From a checkpoint of a small transformer trained on Wikipedia.
Size: width 128, vocabulary 8192, 4.67M parameters.
Training: a variant of SOAP for these matrices, 3533 steps.
Each number is 128 + 24 x the weight over its row's rms, rounded and kept within 0 to 255. Layers, rows and columns count from 0. Numbers have three digits each. The size before them is the row's rms in percent of the matrix's.

# down: layer 7 MLP down (transposed), 512x128, rms 0.254, rows 110-162, columns 0-127
# up: layer 7 MLP up, 512x128, rms 0.258, rows 111-162, columns 0-127
down110 088:162138130114132126102121073110118089139097146097163083130134108106149159117131132125101166171130166131124078136120184112110125118110124101176134134117135118174119159093119151118163108141184122163128080140145117124146153162119088118136147111166123158090169122087134137149123121110161179115117125139125143144101135087118126122125121114122144147125142136172093133093153092127104132130106
up111 104:149127074150139137109183095115115122163137126135119113161133120088172136143121142125100074158153106119131178116108161138106135082128129072123119188154117150131178139129135120112134108097145154116145117158166150092088130139158129132095122153143157162124111149119118147132115120137111087086152133098114105131161158120128108103130119108073144127105130110120092130138128152104146088148131
down111 105:085095116142108120161091157150085161147136125139133130147144096131156139156115154165113108172120061115130116089141100154160095113092129095103110130124161077117122120130118158103159118124151160128117105134159119091108120132119112130111106117156078130133146154149130135136154106172146160148143132136124086150153141105151139138125089151140131148147094064097101114153107129127161132097143
up112 106:147144147126134152131160151109124124121134137128139123158121126125154148127182156134149157090106129161162086114112145068107125165158163125133124161175122103151100143113135170146097156116165146135156126182115142151130103126164125115088122131138132137074103144098147127099127079138112077152130104112135124093093177126145162120126150137109147167117097110122088153124152106142150136110109
down112 096:113118141146120109139121090072142142131138149174145133104129154138128135133111153087122167158169114137147106141130137113075140148133117152163096093187081112150148117124084114107126130117131145111134122145133098156152084114150094153109104176090093064110149116129146170136183129159122092143107123134135107091150124145145161111118136089140148130152130090124122150149130118104107139114120
up113 099:147141068087108091113147160140101144137124129075132174153152125116116156155104146127109154134155110141107148119104130089096097121123154141105126158127143127166169132113132135146117134141113122110098143123135140112157068176106079134161152087125134151145134147126133119099149109107144142117104161111145147173121109100144132188157148101128095190138114154159131128127113125095135122091134
down113 106:132144133124148125138182132122103135074150145140143145145113088155162160136090118127146161087148081122141131163104141148117146149120136109038133139126138164105141113113127148102123171106110163109141144132110127116095148109086158094156089144148134098124123093115135107147113160168128175126188125140115181108102122130130120104133130103116157105159129139136145152122119119095123127105144
up114 100:114110110085136127089108156152160149112146122139136119142164136112140137133117184113087117110111133148103105112113111096127193100106114129095137128148158101111169112149142151131125144088131137149127164136130147137174163143115114150114146113101155110096137110148092149126115121151115148135083117162087139140137078108184114112118081173117141167082137114133164136170107120150113140121100
down114 120:142149104141148142127102138161128149164220142144124112128111120105135148152154123117086165119140122101136109121138082099132169131100111135110139168164147079095095116131100161116153121135102145101119116141101140113080157165148120135147155126124153107103107126167108108113106148141090113187141140115131152087158131157113094123133133140117125171135107128101115166147100120135090109108127
up115 094:133128153110081143169121119142140131124118123168145152155126162131142125102129099119100131126119151141105076133119097110118118096134155125134129131170142158120190088102133133141143100126159105108122144118155133159125126126109119132098087097147124111182152141167183140135131135092152152122148128124119117123101207111118146127100100138123173089121179101133137059135158122120128111147125
down115 097:107135081124145128109108108070106098130129138085070105094098079080079163126124139125139105121117113081145115113118138129118119114102093144113105124122113094153125150148122126137130154134145109155130091121131118111137105115128126128127135145104138122107136129101138119135120114097081153120114103105101123056137094114138064114135132126141077137138171094136131099121122113116109161100068
up116 106:129141175148133182127110147090115176128073167098090155146108134118168105159109131121141108156132090141117138127068107144159134109182128115115163148136140146117117185109137112082124105145119110153152139123137156086105123063128138161102119117160165110174123121116114148130109120137111087142117100150099108166143107148134111107132149119122136126108152140165129121108107129131129147113126
down116 110:132101142130137121103133119108148151105186148121188092119124104110126126113121113151127155099132176124105093149117167097117146090125169124101081158111125095165146171132076142110142166124151173107122144160158135116166134168127124108157107076171128121124112121083133123121075123143102132136110155116176168120117128123105137105107117125130113169131156135092129132149122120143117150140123
up117 112:092127134118142110104098151166111126164086181106166139136120150130105130137141067115124144139139121175119144115109146115122115109119138157076163128142115121145097116126123142142146157085152155136120188132120149151128129162145126146098118101147131110136095134132169123135108116106123094065136149151112137126099143110157155171096163123117129144085089115109125170130112142141148110061122
down117 113:143119123111119155137074171111130166091112154137098147121141101121051099096088132087173143128132131185117158111137121130142139117120101134148122138159117119109118134135124156143073136085143145124123149142150133144168116138090150124126084141140107110123140090135143151125139142148146164081124149151120134131137066129139108124155155138157115112085130151111174126136116131092143112160088
up118 102:145125149111106156085164102154110135091089138114119138130174127111137152110090116120135118147125085124180141140151179146158103154096112113156136127126126136108123100124096131114152132113120109136082106128098167131132145163123149116129117093115113112098124154150111095143155092113105094113072122143124115154126082111188124156161149138137134122093119146143068158101120114108152114180130
down118 126:087138140115162145131119142137163080163150144123093130175136098141124116088125129137154133134136131121076082134149126107151168090113122129096116144147127100148152122116170131146103147134127141097146146110128113134100121105121107137167139153148104128117155135186135123104101109097098102120138118122096161061133155128140122071107093125146108154154168107100151126139117157104107169096091
up119 099:085131123160133098149131154127153085097156136116132093114157115161121126121141141117117120125122112166081115093131170096102128154107130121156146119140111148134082139139110138094127102115094165137095123111141188135149142164094115106143130098083170153135100138150121125152125124112061180133132140153141121104131117155130083177107124113137153133122130148114096152134110118176157157151097
down119 091:144131157142107133141131122102118120121138113141153162103155118161122116177116090174132130131115130158123099113130162157076114141131124084127118129131114105125137095105124143072145135164082212096105084160129112170125152157144094118151158059122093111133126120095089130100141117115147147129155120132126152155091136108153120145109109150103140136115114122090156145154137125115145119122145
up120 088:152136135163108133159125099137088121091085081147205134143132138169137142120145137144143139116117158157135114148096120126167160163086148077151137097128125128144143108129127107147118167138136158167137129103132119101116083094160161133128165149127087108075117161136119108120115118136122155146145095108135101105140117119093098160120116146149119128140124124187134137115105123143157140173106
down120 092:100162180136158144118134187129129137106130121159081135126183124148125111139158116098153134098159102125149122116160129114110143127166103159114125135146126126140115158129135105096145101145130130113126178098130156152155128117104133125147103102153137176135132133086133148095140104115120088142177176156120153116149141092129157120131105110121104134118096124055115145131141169154148108076153
up121 099:120153114103099150121122125100119106128127138130123120053136131202124130115130135081143154116106137148126131083103156134135137137131145142154131162136135069154141124115111149126124117159145120114160138131103112093188096155116103095133172121109133125130128139201085095125109099137101105129168111167129087152127152109145154151135159130106127127131134095120124136159108143127137116102069
down121 097:138151128151168133152151113074146116121075151145114078158124153147119127191145111154094134166143127144156089133142101110120136110140137105146165140165128119161121124144114150130120105128162135144149129110150156135153111107118156121107117141102162180143124149084119093114140159160119117118114137085135128136144116135152149065131103105135140115171092136124067113150156123123176140120162
up122 121:158103116076105157121196126094100090174129140146114112107060114119125149152108136121135125183119081149122135092109105137124153126150164125115143128113109115112137167154099143152139124138111105163118137098117159145117156123100126154135123136129113095097180143107121139090163119103124096140142139171059128117116115129150181150139120117118134096099145135118105126130110131112129114094125
down122 129:104129102096096122163146146120127138170113131183123139132096135155110159123103155146092122153130118169123125144127134096145152152122116115113107096102108151171163160092065102151127090103103144135106166136125138145132129113124113153119138159134136133104110095141122096095090143123124080088087097181123081155106132143139170128112103096134133154140126121128124153132139170104111125088093
up123 104:150104117102087097155110128131111196102141092120107132124144084132120126099126132128118117123118156146124113144129104148137094102121141108103100116157126098131178133160103114114172185107122075119148109150141124187147128122136123113146149112173127137127149119131102132132169144121120070151120130147144143106147152128180106152200151116098115127082143116103107127119150147117147100113149
down123 107:100152157115118144094145139137115093144142144091111177122120131104156117145138100109174162177153166133155140129154122133157100124155115125126126130159091156150136082124117100179154124215169129081116124110094120099130152100134142141110119123095125100124118136131141109117109133146174167139123114104094094144154129128145133126114089139107128091143149159154141091096116128163112144139134
up124 093:154107142093147120120112139117135138169126087141118154145113097199135140111089107161119148119133138112135121113138140120122130202163127100108151120076143133145099104086137138168135122141134176111142127173130137141117166094100106137104118121185099086119167146122135119122105098118143148107151108095123146088170129137148124096148164154140138111131144107096143134155142107107101129109167
down124 099:110160146146096132113109119116135104086109163089114098115117126065119142128178128102161120137132122143139147156116110116121127061129122167134103148153097133085176135157122119126133130129125093160162151102124097121122105157133114132123144159062164172112073133112110105099155134119115104148140177143135117140084129117117099142091103132115111123119181156142138127105144118149142116110119
up125 094:090115098123135124161103165100094079141197131114138123128110125138111120133122152099113145171106137185117107167108102091121121136128077110160126140125146121172122129119127147106143090153138140117138143133136160124162135155132102143147094111121143125106192091159131113137080109112117170144122128163130112127122150124158088111160106091142147125172122135135108147132109177129136124157087
down125 104:159142051120114120141134154118192129131112118117145164143160192142080111151136151130170081141145140103130172121095099136110117143121145137103129117137125119123085133133152146089143152111146106098126143113114146118125164131110151107157131162147100094136144123147136178109159136126130129112117100149097100142143152143114154128090169107181117128142132106161148110105131121113082138161137
up126 091:156127124112120122101128131135152112117106137142160145177155099107132112141145142150131098152132133157086128125178119113123151147111137088165109116119113125086112102186136144122110155103132136132088106124097156153108135118138096131086100161112149129156121157127129175117119115120124123113124115117157220177117107162152151138130061111167109114110122156141121081149150122125131095132123
down126 105:096127151139161111172135135151090166166120127083119101093122121135147133112085134123126134114126153108187141139094143133136141122139101123147163135126139138126102138081100125180150121157148112147141160111130097127165125139122124137134199127185147123133137128140146101150119130139113159113118157148113078083112160104113138149152189164114160146155121109085157159114096110140134129122139
up127 088:144147156121129099120120122138119116135129142091121120140095103116105093149151118148134114150193171113128112175145111102135134185114081152142160139108138127142126137165141067090193149114112117158141174115121118138149132121100105124106101149161060125112092085111065127126131108110136126160129082143120133155147116139126124139143156151122142130150145099135166109135125130113121111152137
down127 090:089128125089095153164143107128119144144129087148129157128150114146127111106103154125125199128043091121124131112151128112165130116164173112108124108135147156094141143124137138131073143137120149125150115130143131134121107141152099088129125093107167127112165137131188129138120117145111135129134175122117161154147110146149130061128127151156096108139138156141111153113099137145149113108089
up128 102:106110122113168144116117158145126080148153137120175141145136147088068136147132135088155160134106144146116141112124126108127156100090125136143162120103133131136176167121086174134116126122126115115078133123112177131153103164124101136138141106126108124092133134104155130120142134081124185139141151134150120144141103114171108127122129141146153098097107069085150146178092132120151148109113
down128 114:104115137080134111100139092159189098150140114137125121099116165125163150087158122124144140117099118060085150112096153120093138128183117123108113177123129115131144163171122128130120129115111126141117103092107127158118118154084103165117142093101131152127133084185107132124117087095111163168132134116122140105132156129139126127138143173127112149112161109159141116113139135155128113115149
up129 106:117144112127133168129153153103167056110096140120145124106104116154087091134154109105144078146101157121114119126130175170129136097131149106125132110087187096131142105129084111117097107092118129148141138086114119120132144152151130156098124129117107130143116116157119152127174116134140140179131160092119141124155122118088105171131162135132112142126160092142085177121132132104119127151100
down129 102:119147129113145123099108112109134132159147142132125155141109157135097058108108120144124116104112095140108112131092144110117123112143108154131094119130124113152165116134120132182128113144177166130122087100115160049116128131131154122131124124106092129102139176147120145099136127128142159093107102146129131146118144120062132152105160161106169118080136082154125117134102083175131115148126
up130 095:136102134095087145118156128129147110130128106133127103135102160159103141120147093093101079092132141131172097181143134128103106147099095142082128084134180121177184139104108129113175124108138157119115124128140101119120162141151153152109167122100110155156156103125143128088153098095086121146094128140137125105136106129147158123128131134128125105131116093113171146095130136111146084136101
down130 083:150149130206193117109124118124121119102097137115134134138088125087150099117106146154159154132144113118148133089125087131164131135138110120170149141169086139138087082132134123147107140154146068130138138095131154144156122152126099111118070135174126091106126154165111124155107154137145111109133130116108084122125133101099113132110112101117092152101089130124130125122116127135086106112111
up131 099:173126108120126120126147131152114134127106163145127082129182089120151140146099136113154102110128115127179141145134125102157147110159116145123155123112109108126086150116195124132141157113179103103107103149120189075117132136129162108116166164134163156102115088123122108121108130124100136154094122108127129148149135148119172110138150103130162104157175087122145087105135129139129149091125
down131 082:118160099103118159113135160118126178124129076079120127185113150148129160103131129135135126151152110123150125146147144134124077147112102092148100125173101149113151173179123111124095094106144116156165115123108152149127133129117134150148108168106103102114130144140158131119111131116115159071164120129074133128151144129163130114136129143119163153123144147116105130147159163072122084155109
up132 105:142097097095185091137145155167152124138114165131106145109092101088167148141138146150153127122107157140100097129157142131139104075098123113121149131133117121098142144156114101152099148115153148099071113122114141171176161089122152124127122121128121095121163089175163106126167148121120092116102126152112128154121115132115125103153128154099130075143135118121156147121125129105156092143099
down132 110:139151155105147154079144164121097117127145164156129081105155111167184147131195101123116129122117126143096121160090137129133155172141121117140150149134116111160130067112149150145128136126143141102113086101103086147122159098141122108121124124128109168135110102170153140137119132134099102161123126159079113138120108137106117129119082150131131136144142125159140149131157073146139083111157
up133 092:112121106139170164175133129089108106118138174118141135133113071119108115102164123123125192117100112071131125111091119140127125131132107145155147116080130135140110135109114145136161114107103130122134110167097148104073127139119168143166123132114117142140106164095115113083103116142174134122148132078144103133157133152155132183149145140135130095170147141092148114091153149109145119127144
down133 095:157080121152102127129157131144153109106171120162113111134119141110147135137103137123124117154129163148140157124137119099136132144116102124159118128168132133105109157193153147119103145130132136118143189121117118140154096161100147131124153120130131127121181092115178114132121150074116093167148201124126137126143106097076117128102102143087097145091125117164124141161098101145101128154121
up134 089:090144182147132150118114070104128139137117139140110153128117126140138142148103125148162098143158172120146155096104152140090178108117143112128104125128130163091130142138185110128125129137123112109115105099069112125138123122142127141119123119109138112090148101166130151152177130100145123077112115112111119089137138097101085138077161148133124135138150137157136120116178100085075143151129
down134 089:146117129107136126144116165144134131075115093130159097155143132145120121114158114118092160126084123102102130163152127094160125151159143136127155147129169110165116109133099142131157126110132115132128151147196161138106132125135131140120133131137146169160166165132173114117088113197115113148136172148133143155144131131152192110142130103131124117159138147111100141137103149165152119087183
up135 095:107142115109127149137152134085161095143136130156123125189090128121095156117162148126125122115156159133146095140162102110094177111133100114128128120121123093141114084147171147113113103147152106148100151100148164085132150127138151136104141126150143081152116082154152136079137115089091100171131098106141157155148101159124148115126145157128146108147098160168149133099115128100136143138153
down135 102:087116116085118150130064168136156118139163124163098118109092099115125097096099135132143141087096111136159144096120144148081119091196106143138117113119153133123140138129067136162121146101157144088107099170149138134114153170097141122142118163118145148134148084141136156134154134123133156123135113110124157171101135145119127120103127113126172148166131093122147145120145106128127124167121
up136 104:144149100108164143114117110118145122107131131152100158088125144140113079119148164144182156179128095136123131144128160117130162107114097170118133148110129168130088145097143166122102106116149164147099137134125124114095151154128165125122096140087141110106120140147141099164156102142131131118106138174102103102119129100167087132178142148122169170164150111118106141168140167153125137112118
down136 092:130111131153131102134110140143123128162110124138159143108128126104125146148125130157147106090116165134183122131130119102154076142159134113082131088150092136170128118131157110122152167152152112155126091071113152124115120120118109175155138129133111142126119120143127135116121182143067156131136130142095162125098166126128141120098131097111111119122171116095198149143112098108074166112135
up137 097:168098090132153083138108102101112149119123136126081100131129115112145131140162139119128175137126108102157123144121092151158178139163123100125114111152084157097113117115147123118118165119127090118119117109099126160164131086132154115115114155138149131150163129148169114135116127119144089105104127156174136110110152112199067117133132105135157204139128133117167108129119135130123135122117
down137 089:125166139155134154157157163122160135120111099129144141151119130133138113122107132117179071128109139152150148143110195103088091097147129133118128137129132122156138128135142143167145119099142129174118123150139168125094125165147142159168110136156144121096135115102128123120115171089141164165135113107079129115175140149061152134111135162132139112124196139150138132116108125157124155111115
up138 121:126121120120115163151134099099118133121137129128132152099156150164077123110123139117151153127093192181128177149085153113105153114133120118094124126173110079153105112173175128117116144136149124091151193109113070120124141143115137098139141111110151139168127109111174119144117141124132131080108132094126143171134145135110133155156154135150110153133120112126103125154112136135102170129110
down138 126:115124112137095126122129141132126156188140128122191103095147118140099121109149128132164172117097130153105147165077139114156155116106128128115107156158108089145136125162108128143156175131149145111105204124104088090120110131122112113135153144138157125113078134124185108128114131152130170106094148111096126119161156113133114151156142098149122159160149156115138127112129133128170141112146
up139 099:140176128137083104147148120096145109160121134109119130141095159136105112107135122135128124093142150109128100121116113131107130174092174103083150140170121147106148109123162155104175130141111127109123118178129096070099116151160092111083120102125121146130155119089113096163135103154147143128100121129128148149099152086161130140109168142135129144145140163115164120104173082144125147137157
down139 113:091103121129179140118123121177127149080122118124140084120132127129153128122119129101121121140135123111112153112154134107126105102180065141169135144115146150176135161153122113140113109117140128122135158089155164168139118093121106146172096176139139128143120116178149144088124137086114132115131157123140095101154135129113136147142107115116135133110105099164089146121093190102082111105139
up140 097:120129113157157089139138138126146058091134124161128165147126172158098156130156096086135157125149156125150094137147135110112146110139092107151120126089145130084146121121158102133129133101134114128139127139138157124120149164133098121097114117163098137126128136162158167141148104111088105145100115087098123094159121118106099140139193097122140116089134155149123114147156164153184139143144
down140 083:089151164085098120130152062094142141174134113091132109092117111098133139112135117128151126103091120127162123145127133130108110145124106139117140148129118161121110090140128124101135128156091153096110111142113102160164086124126109148185145105120128099106149117123109105148126108114179142156127097130116096098120156116143134101155133185143135100110129159087143062118098105092132118127161
up141 113:119137127133098080143135146146106085139132106138114122086154119152080131134138115106143161145098115079126169091116141146127120138106146128152144096128119122131177136150127099096148083098140097125093094120110083133162114119135113132105115196171089166108124106111125104120132172168094126147130113132116151149118151139149136126134126091114124107120133089148105116157101136158199122130104
down141 108:148101110141123184139106110145109107105089153085159096117165113123155140110153093157127143140116119112099157109163161139146120134156124127143136105121141096117118087126154113105124154142137153142127103157192088114097147117099116118105160116159126155115105111120091095146142140158154108143117103141131140129121067118105147119147134153092167144144112126117056131179107151151120147152152
up142 084:159137140154111142134153118104163135162115155120077096126155147119166119122175150136131096122140120113129104101154140105094155143087186113114135148103119094110138181108115067096105099108147102130104104121138117100146169077124094116128138160138153104159116133171126107089119152125130151167141126148101166141128139135148112144165141111124152119145147111164182121126124140154141111103110
down142 089:105131086091140089121115120166119144122181096113140159112132154126096111160090082151121156113136122138134110133115148147133101149159081156131142117135148117139088081132083141174144145152143116082125131136105147152117114142129180135118124114131107114102131140093132167122100127129083105100118154135140081079126119126099132061121100110141136148148117126118127110148164112147112110184140
up143 098:143118140131144107155133099110138131123122097146120144127121138154132120138126130088116119131160158097163161114120122134144130115133151173125148130174122135110141127113094143133124104083101077076184097119155131117133163132117176152134122118122091169126165077160105113153134135122127155160105151175101139060134156125109170121133127127123152075137122172149156117092160154129105132091127
down143 090:115146142125119125110108152113072108153126148149138146124134125126108106121133108109113155125118096148115058147133140110090172126114165119139095140111123126123129129149156116129131142160098181180101134121138101151132105170120078090139169135136168103113110139103138178097111108159115113109119114115158158168144098108143056143138130132141146136142153124105127142134121100117160122181083
up144 107:118067156112133125125147164132134103174123083167116114125118112104163108194126118108139142149150137154120133131106145185126112102098165131162129100067130129142136137162145134114104135129142160145136138091178159129159188108102167124141132113083103098110152101111141113146148088132121130160123135130135098092139148145139090149153140125106143135132125097097102131134107144129148102116100
down144 099:112168124135132113118139076120075122165121121115141091119115132178148137112135155129160124100134139108154140186115076136140131147137114123141131132170116164119137115104135147090125130104114143115178115130098120106121142144115133107124138112106142103153128140098167124154114156122119111089100190093125069135110109102129140072131142136139156075139123135121188150111125104128116088096096
up145 099:125079119091125114084118127153154124135146105153144177097125124140140129137137108127154109123135098111138140148104124144134141082153106139122119114119170151162140150129091083155131117160128099133086110140091114102127095135123120139188114099131119146167100112142120141115194133113160105121140121125101156143112157153104148190124181140121112133162144105122139139109119129134194152084102
down145 086:136129110108081125138125170106157144134100082117136113176109124154102114106117127151103137120114159123112129126137100154122115173163123063170128158123133113156114146123151133107148104146162126130125100119129130151100147103136116085129117142105169061120126139122154160119087099093153170127119159141124066119149094140168117108137121138155141079144104127163161127124146109115110112122087
up146 108:165111099102141141160134118126156148126085154092126114132111105129137082167157151141118107109145125139145115116108091149114112143126083134098091106157177133157118186119133160108145202165128134104108132115121175126138147113137059146115113078150090140124125100128109124114129144128127102122103143143166148164129118079151137132144118145114126133161152153105153126121140082144146144144133
down146 102:118134100165104152110128090135110107139113117141149074119119167138102119149137110152147148139124105103125115115127124171134153096133126184102163106110121185113155141134142133110109139119117129156110128127145149096128127135129142158147164140118147112078106154120092102112162113132163117139092131124146122117135040175131090113121105090170121165145136184136136123133121167142177142112123
up147 109:123131111166099099122117150131113104118159101135109170128145107099103122152145135123134156165128171151140124133116149084143158064097128096183175117108105109117117168125133105139108159105096139129123105120058159158130150123098142145128152111145135136140128149123167175160114084170162112146109131147126098135136138104133115126123157106155081158132139112156103157130130137106101098157130
down147 106:166134094131112135127120147109118136116154102137130085107128123146111092148112144113155099105157125129092082145137144129071130124121122145113088169164117125103152122145176139098152166131135113100130115138099109167129185110065120141156130140187142114168146131167147160081125082089144136122115111120116166097140150120112118128108156124145128137142121108130169133100087115137133159107152
up148 105:100093111161139146152105095149108084117121099124128178114130099097135124142136119120125134099108183138156137133127104156148130094114157122158153162095147127115116154149133117175129103126128128109113112137163131090109157084144140130151108111125103139207151190138145128150120131091150138115159112138128093149122143147142123108137106142084120141168147149139138114097082099116169088148101
down148 095:151142155116140103122099095140139146132117150097125139143131116100160138135112119165130140131143162142138137144115163145107098103110096112135153108153137131106148156158120130103111190132108157166126149160112128105155140133191104116123102141069108164105122147118151097175101111117104101121141146104104147121094123128103186082118146101117095104132170099121135090090170161142112128125164
up149 096:137166160157100114157118093125086168161154118113118099099144146122104084174123144128143132101128118180087142121126114116129127170146147114127164128118113125141111126118139125119121108136120106164088127131159148134145124112133129159117126144114092138128127155086126178155151094118097163124134098123125089146159144123098125121120204174168101137122135144084126139103075144085134157140147
down149 096:177118143139110138131113154163147117125119148154165135134130159110159131086147115121150108151129108100130140149142144121126173099139112125142130158119150139127134114141164118124170200119122100138157118178117141114128120122111136076126121087130114170120143153164145075130142155149133088157158167119134157137094111147120113187120099104093125087133137129190128111144147113167086135138114
up150 113:162117130162130095155140133109165156104112075168116105108161107119168157134116122085096130141138123134149132133115139170134096149150091125154127129081151080115137134141147128161113164132114156134152139091127154120131122136108115145171126109110136105094088109083099120150158064144141128134142148153124107109124120113166141119160159122084160137176130128119126128134133152161104183145157
down150 109:155134135184130072157121134108133127164139092129092139120101096131115112131125151131099145144153124151202081123124109183117109164161133134150096116118113103137111139140169082106110138133098142122119144099132132105163146136145130123139118076116094125107105056108171098152129078117129116120127164125129119108122092103125135135107092127120168109111146089147126135121102129157125139123114
up151 106:088098144135132163150179152175140127137153161086132134154134139136157159129175121116124133081100124100152108116144146141123125115116161146132119090131105132158127140099124081122114146118154093112151151117139146072095131102125147117098077110137092147095095101108116129137152093151142127186134122163109117134114081137075104152165140126113121120170110123147143130130130119107166138158100
down151 098:126120138114119102105128108167124116138160161096090127145098139134134135132066105158160136109123101118155115172126128120095141100186094144128150104163082117132127114146153131105116149135151172111134143149061162089139105112140145122105109141125110084085093098150104113142126118117113127137145159155122097161163116119087141123158096115113108112140175151139137123115124145130144091181128
up152 097:132150112113160120131125156147125136093149119167142111116163173163141133111173169114121178114129182165128132128143136129106157103121109177128092085096131129136113138114132155121162144110129096157070126093145157119146111118138117113106169124109076145098114105112128140112151165109119129157110155119113126138151120178100139149115097143102102119110102159093161136133156101097100145147166
down152 092:119145111147130136103108150111074149088109156155170127152128124104113114143158122096126131131102169118089120117107094114151173132164132127097136152128103108156137111106124118121090133103122131114120121136121122135063165165104094167126137085149119137106148126113120126144080096127165138087158113184123131096116111159112132126134144156115146091118127064159151150140138100078109133128157
up153 093:141146110135139111108135139088121167172152118165117191107128110132098127138156139110141110153118142136149092132138124104082112131176116126163165142125101072135163113160152158122140130121156103168158121139126146066138128109079133159123101136130102155103105100120116144134121139094113089100114127136128110168108100125100152145126157114089099115126139162117104127127132178166127096110091
down153 089:130113093141109108150114122073119116121109153144145111132170088115153110111108107143097147127144124132175129156146131119187135114136159111135099112179087181173156159137139137121155134162089150129128118121158140118098153102093159113164095096116129152104148172106151115115153134143132144111126153142128120107147100134115106131118116124125125129123082075140105100152081102112126191127118
up154 101:094102138114098162138140148116138143135124156082187117139136125144082097156122113107135070164123126143109082151117148094125168138092101170130158132130107146122100087121125111140114153093129135132177161126159122128114048132074155144118110116159116126115137136143137113150125157121147109130130123152122104141146088109169146111148133137082150120122134103137101124138122078149149138102113
down154 097:142190158115127091115143128083143109126096141104108138118104126158147146158062127136119155113137120138180131107110171087122124142135132108138102154083107178128168092107145126146132129165146146176097111142148129131114147111125142133107166179151136130087139114157150113085088105164168148093125140151115112150103137137135103105133104115149148141142106165123126115132092114143141128137099
up155 111:126156103108152115142151132115122135156133122114125177183137169110110112143140125086122129168151130131172146121151137110098074131098132134166130140128140124150125144151144143157143138097096144145135151126126095152075131110137111139093080107134125123097157110164112139170151148152129123106134099073115158122079124179079151114136155109129145133122105098107072143105153108165109141135150
down155 111:145157148083077139118153144115129193105154126120121129145137183137119105128141120097142070127102129118116109128148136123116116146146131139131103133132101146116162116152113100132138114138067135161147146141128144136102127154140082144123151122153135164136141111121141101138163119113133116179132115174117157090111128181128166125089154104158139113164114092096096171155127091113123091162098
up156 105:142142126111132152125118152116128112169117133128076105120107106143157134131093101131151140136129117131182118130124123165137131091106163111161122115105143145137157148130143147147072068130109143109111139127101128090121125130093115150122134127158127106175156132127103114104128173152137144153129179096125084145085138142090131103180175162104124126158083110108177132074125115106123105131149
down156 101:057102113129146155126111104121125161118118112068106119150143111127109137089123140142108134089133114096132107175142104100130099130119087123115154145158137141156108118106079119105138107104146117129149133119118152162140102114122137137100143109144151108120125114104112116123121147097129204100123113183117125075129162088174138097124151114129086129137088144125121136121160160079147109111108
up157 103:133147124130122105148130116175156123182136129157166150161110125153071123161158109133119137138147154135128147128114150087113141102173106130131079170152135128101145130137115124141121163128107091098145145133106117113134149145049148119120077152142142135105123132089136107174131153100123111106107122093125158101164135128115151135163125143100100093115128053129103132125118138121151132109096
down157 089:160132134111131133132110105117144145089089128166148140136146125131124171100099122163135088142130128133133115161143138139109119114093166123118147146103141107129145143161147164142148136174090165128124140195097144156171134114132158078146143105130076140116114173166084104116140119126135146134106162108125122108087121142125100113127103116129120119114152115045114103126149140085087122120105
up158 095:110145155141149133111116152106127153171129126078112144152136117199131135118150116133152131120157133082178118135133117087127121140134122108142139134139153119099102119091136113122113136136123101108153151104097141165123119141109152166131099109131135136129144143137192089092144090085092133125063137122170180145121198099129129104137099128153148143141143100175123126132114116103126121133100
down158 091:149130121124101154149116097129121120091114098120123089089081158060131110119106156127092106126119112166092131143137134166124121110121154173147097144132150093122126168131095149117113157120165152156112136144178127072150134105115136103116128120122120149126121129103078177150158141174138127138161120148099127138141087173131152173130154093118092126144142139098151140145129103118148145120144
up159 103:121102139093136143104126155144101086114167121111141155124139080108172105170116179109140107136144134157116118152145101170113117117176136144154146121140154112147131120131167152147116120165149132151165129066184136084119136070107129158104120086139140125126117146098141135089111116158163101091119090102107145146128124144123135161104119154148125114148143100125142136121104108171101109130118
down159 123:094093177091117092154134116137117123152127088105153135124135128136148104138130161118151131106105113122139132118146103132093158110135172181115155169157133153170131151131108155108091131159157115168141147118168114111157150086109104085136117131082144146168088138109154131122099102122142102099135149114143165083128116142135091115130132109160114123133143170139138139191112123137173121144108
up160 095:144123121125133100164109127110160130134133105125132128126150140144133139133118121075177121110127080161094079154105142134118127149117154109142129071136112144104073146104127135145177127133094130105093148127125122155132143112125159130146152130167131082146123123132149097114086149144169146162135134094108183126117114123121125156150175100108098185111166127128125129120154184147149134080145
down160 081:148109125128141132084095126125127149114125171124123154139111119107152130122155119100129126134114155092128164139126100099117101123146128131185121145121106110116130093128159090097129147127165152104158085107086116153097125119100075106122092136086117158145135113122160164123143162110105128105155162154134120122120093147143129095091147110173149095104138113136153160057124110172142099162102
up161 105:148140172174123118119131095155100064124087139130108142091152157118114160144117142094145101120086117136120132130147140111176120117093137158148179112099141126093125123149124128127144148119138175094114135085104181136136149110157110142160130087166063139115122150114147131139154116116106137126115102117112116125158142121173144126152160134091102139143159096136132114097132122090142091145108
down161 099:077140108109101120128151130106096127155105102122120123153157108098120133142143133170106153109129178131132073131105089132110166126131149097138147130118085174150149150069148108187134115120122074110154119102138109133113111146129136124103113140099144127137125121089114133153142105099125156146108161155132102113096129092107074117087095120088134108135157140121115121136090148168141136127085
up162 105:093131126111123154123078116117136125112155149137089097118117125102137132131074125147133135130151117092149125123105078162157108118138134067161177119082130151090150111115112112130096139180114119114142149152151162128103149156121121129134133098160115142158121121123135117107162124120142126095106144191173100093122167119124130156128140165113156118143082131153083121092104125086149121140147
down162 096:089142162088114122138141151094128142175111118168110151111135119136120162095171162090122110126145120085127161106155124147115136083084135157122166098110097147123154131124105118118150149087135162137108124173148105148183086110135116152131120176145168103129139129100119125144137118117114166150118127135108161156150133129153140158147153098125121085098152163118153143126138105093106146117171